python train.py --d_model=96 --n_kv_head=3 --head_dim=32 --vocab_size=16384 --positions="rope" --rope_fraction=0.5 --init="normal" --init_std_up=0.0618 --init_std_down=0.00669 --beta1=0.9 --lr_head=0.00681 --batch_tokens=16384 --steps=8545
Each number is 128 + 24 x the weight over the matrix's rms, rounded and kept within 0 to 255. Layers, rows and columns count from 0. Numbers have three digits each.

# layer 5 attention query, 96x96, rms 0.196, rows 0-95, columns 48-95
113121170143130133155121191130131140141108165120093134125082160107122145134132157103134156124100176121151112119135167150170122104126096156120106
123144098083124097139141087117125126123128101142157148133167086121157122113126126154145134114149108126098110132142115110086122159127114108146150
145119108105114135114120108097089177128153125161141139142119093099150106117079124163157116102151112141153115114137141104111154183147091145144162
142105140105162123147140162139165102117142133100148144109120146149119153144152117099125136190116150163143122115124141084111132122141127138128128
126150142095154124103122140104096140144114159114116133157125127153095099134114137128149116137106127143125127142144140166146117122100101085133097
197103073101149132085150046097091170109143090141079079156066073146089039213085154141157116223101107143104135065142187147087121126184088055166143
136101129106123119137197125179150110169112107124101157110127082124155142144095146095141116113116129136092110144124130094108121119146152144171128
070090177100088133136188105141142128160123104127124155135129109087118150095107114119165135071161097140126082108076132132107088150139077127148144
116121135155126154098130149133095136138150134123158111117120148144107130113133140136111093128132140148122126146135103137111167114160152103150146
135078147117140130165102180112152104118107139118097116139095138102146138126140130128138119141111155142143122108164130117123108125124098173098144
114092145123157109171145141140168106109155152140099147105117137104127166122144132101154113155104120151152125115145156078120136155143146151141132
134128139134125150104114116123113137127105106103125116152134134131096084110122141141129126128122145121125138118120112190138139125113092108108153
128140173092117107075118104103102114180114118151132108118091107136136110145122135127123131146130096121107128150144157118125145117122130089124135
124128137158116110121150146136158114140104148126113137117157152137098132139141080113110121068113113134148139135121115122123103150094146142124145
140138139183140166123103161159158075159124111108097179143144122133124177090149144123118171100142112134148159150101079108158168135075149152131123
155100128158098133159148115162108174156124112128145111113166111134143123080115166114121131125149143137123161117102123125152182105127141158133101
101159175104110140092088149081106103157107202146153139103154163140134156122168097157119145115168106125087066146139120138159148095127160123146124
158172155099080151102069216125099054148150121136148147104175183123141147096165150102060145058186147144093108200139092123135154142045118137163123
125131132183107167114126176106124120129104082152103143112181124157130170114126140148104131099151136107151125135121133131101170108073161160113109
094150091141121100146154093152120115125178075132177117128134130140114106144150131102150136145135116140088156112119135120148122107153156121143130
070132143085105144094121091144098149132103132128157142110113148135123134129101123126126154106100141098107113121140167180121072140144113137154123
127137108135122159151145150157162050131177075138072168096168106116180162124111161144174120085170108077087141176144076097081157123104121149170128
132148162110128116120170139132110114116151078146110169109135127112166138096099124133148150150140119122160124120110111140129143132149112141136144
147111076159150135164153130112152186159174073116095137150095086137144136147092148145168127172145112154153161081084073102095141127170121137144159
127153155105168151128148135095182111096129128100114112108114103150155098171160064145101173150088066124078125169119134115082097156104148134163135
178095107165153124147118149152149136152127144131096122155128134157111151128092141122113152144106139154136113145118103140130157137103155118119123
131133180111136131079146135161162092117111118118142133131128131144106146131155112124117097147139110104116106145113157125148180144117175146111125
106140119170146142139128155108130158097118157108075134099121102172146137137148106155104143111117160112133098087154114115116084136124121098135120
165164150129161075141120137162136111179158131148125153140091118093099128124130144100149131127141138185182142136086107086155149146150152101081159
110154118162122164130096092157127148129168131126106124126113107114116140090105129113106165166133099162150096136109143124089147168120140154145153
133119155062139126113116167130122109119143082105172149152106115119135141097162121108120110142156128132116142132112136063161153125171124141143147
125120132139117127103164121135125117125107167107137127165129135142144121121136124130119155074127128129129141119142087146123132150113093157141111
138141146125125145129110149133084145123128118118128119117124134106115111139124118118130128117140142125114133111126139134141147110134120135126142
108129128131141129131147136135153091107133135133099135139127086133123146114161105113117141134130140131121129131149097124128147125120156138152149
134101122115118104121162094120136166133148112141146154113141106108137104108113107120158119145114100150128118111123110072096125150179141114094139
104148114112190124133108148167163075099141137090086124118113137153111171118166156117116150161145135180141163146135126113156128155102149131146132
143147155144110102126126112099131166133119133158108138142144118116141142128073130118126142145135164139135112115112142138116159140120137125102118
106139145166073119213073241159139114141078176181147173080182201144148211090194127069061081045094112132164161160174098139133103130070151212124132
132138101132164137106107141118098131141151132114092109137124135142126114126154127143103111134127128141130151132146119125144133102095133128120126
122147175099101095127152108144119113127118137160147107108119120119088139117127094133121118106137136152132119125130137156147119141170142109126101
145092123126090130115130108106110137140161116144168149117157113112162121106137127147151104119110083140116106126108114115107130149157112127130118
133145149143168170132092172146135086129115127097105127148116137116111119119128158104112132104138157101128135130127139154170153087107111139120128
111127131111188141137132164149148084114136127117118146104129133151114171096172118096102127139119124154143129134141105088156148132091155141120138
138119113154117144123095118103085129133123122124112112138113099100114067128104170152133129125141151100119152115156127185115141074143116107126123
117126172122098103143145152164181126138131121138152156075194134115140178104120096113125119130157148142169129133114136109119148140124163158104139
123131102125159143125101118108107123165128134130130120148108101125114097134103167124143145151109120141134148094113137150128135101111100108144105
112090082126157156083111108125120123174126123115129125146083107120120087150114138117159134132119105130092130147112122115135114122125125109142131
118126190089124141091125158110140137133127114115114108157146161114105136143127150129111116102179102133116089148125134154141153146135106135154102
147120078109207109082156128135136136133157101115107088158092139174088100181096093143157170181106105144114183141105067106087119148159094113204153
137067096175073124141117117146156083147143107144126131108145134113110151137103181133120129097134123093120118163155127109117134060054142124064107
114145158123133147116129129114119122131143142112110132167097104106150123123109124127122138112109142134141087136142124159151153142159151134156153
138131111110150134100131172163162116152158143142136134120147126147144117095100125135121128127148113105124109134112121126153126121132129120123128
105110117108140108078130100119118144129137124123103123123104104158126116144130119123136152122135104136101131125139089110125138131137120120171152
174081096094189116113167086122157147070164090129085123143135074123116106154062126125172131199155135095127136093091111085075144118121097105142128
130177122140154097147111124086130122110088170092125107130118110142169139115120097133132145125110125128095132119171142139128142116178152101149132
097161148120123106142129118099131129085105126136114114115146107106095131150118131120135099161099168123145154169176155183115136121107137115116146
134115109074124092123136144109155144153123133140148153144099104137135109135120070138141134139099136106137120136110133118133127143149142115121146
115147103130093125145117101140095125156173127142143139123161153119124150137138172130131128101128135127148139111129132131141122120127147123097098
157128140160106131152112113138135150123107118124123113158130088114132156096130141138117156130136167110136141112086117134136154123154112129167109
123150123135121133110159080097106145059137127124139098138133112151120150129147100117166118128130120112122103103164142122161127142156131158120155
145117102186122128134126134171155134149161108132151162139133103144127121100098165144148162113128131141125127106122129137111114134151139134095124
153173132124170136099085156106134113137095189125112138141100129111194105138116090130089179106113138173133091117114086118135122148132115095147154
148160121124130168158100099102135152139179129132117115140134130130103139131122165126142105101112106166095110176111109150159161153160162141148155
105079148130107143146146154121110146120165070160108170097143136131125136148126172132125082153131128120139123158108149141101149092132143136141165
112123148131131158133128153126115115119119127128136119135118138128109136128130131099128135152131143132146124125125135128161146112143110120118123
148128112124141152107071146104121135136124138093131163155151128103135127089148131141138148111117107131131138111098103107155142102095143132107126
128133134134131158133128147123115107135118109124071143157117132153087139132119134120122140104141162103134128122137126150143134103127121141144105
135146131107124142088108124127128123148113121126118120143123124110099142130155134147113140136115145114116138155142131131132129112108129132118115
111130105141085101137171117149126146167126109191127177093152126125115161116140117144073129073146113120140133132124104135096113133111178156128170
143110162129073124186169215151181130127073148159122168094151190100134187169165104081077127079111156100148089155162131144097110139122153176153161
129108113161105104165109151152139134170169112159143150122127139146118130112120167127115112111144129144142172133137103139123159117104152123112146
159142089141165122095079138151144135146113114093107122172139141106133092170116120110063136126109155198158174142142064120165103180095066084114147
152134116117133102147142141112123127124140114147108106112133140138121109173116106120147110147134119145127109106128162138127146150153129128142126
168117152116149141123127152138142127106132146136129101139127120119133133128116116127146137139133145122145118112135137118156136145120122120111135
114139106138097115098142101112104154139124131143143134128138124125128125126123119163129122094129137105121151147136122140109105122099141143128123
094164111177076117108143063114101140145121122147133098126127127134122113124148145170151085099129107080134161117162132163125093094115123113139129
168138129098203109142100165133167104127158150108155134143153141101163166153104115089122180159139106198152102140064128068161138146135153130140154
131103125155089169109143080160097147150108126115111126166073076101098082129117136157132164147111144110140118098080137126091140133143087116108095
146085147170103138197126163163139139175126151158143135121170141135150150116112120102117095100148138161146088115091097136107163112100157147133115
153162110135107155119080138085103111088104145120102140130146099137161110136086086132115167175156110103117132134147159105143135096127131123139135
150109101114119142111148187132179100121113119146101129114123125140126118186115143128085135158160170153137094152158152142120151096090131138148094
135089153130142111121100173143153100105154128112138129158108150135132135098104143152120116129167130134144183121144140169161134114112156102062121
164107096130141119153158129146126165142148112120112108146111101107151093144098138128151107150141150149154131099114143143150095103144126112119148
140103136118144131149137102127119147116108164076136084135100103112116088138109109163143129152128165098120125078156167188129104112171089098129117
133075143118107187130118153161133149154089090120148119126117137087092110093152152100128096146127143128097134088102143171169174090114072153074132
113143134109151154157147176113100155088144112102127140156130125113093160119142151133101113109132186143148148173135101127112176134116119138145146
093139090150135128139134130133153141104124090157119118103148177151089141152177153144121142120115142098154136148169124091159118160092144128097167
115103118128127135148176109146148156158128084093140141118121113146153132136141150114154155127104115097097179128106159145146091119119136139146119
083142111140112129122089192134097100136162147128127142097168143124132151138120145120090132105115117144116139156155121099128122111070186125130094
119173109148158140119133127116142162107135135084101100158117118123160125133103113106122142114145102110115142119117149126106120146128127123156155
149135067178136134144147108153141138132132125119156116148094103116118126141117156150148138137142131102157143111131114130123122130140112110136088
115116094129132138112140048107140151180110143148155111146086102108092102138143133136134149157134082134118133108117123132104148139144072132112138
137125111149146128147107109144086110133156100112137145120152116125149138118127168119116103118127117116124160109094123101110153122117153155147121
108184114127137127141155059122122143115161133138135068121138077132096165142152148122132132131115121105085119142157128117135117123136158138152176
171126097135152082110158106144120120164154126145134129141148088135167101138088126137126127149134100127113143113084106121154109118126140093141104
125138150149134098135141091150109130115105132168145128120165141132090149117185156091120105105122135135155151113111109133166129151116143173108126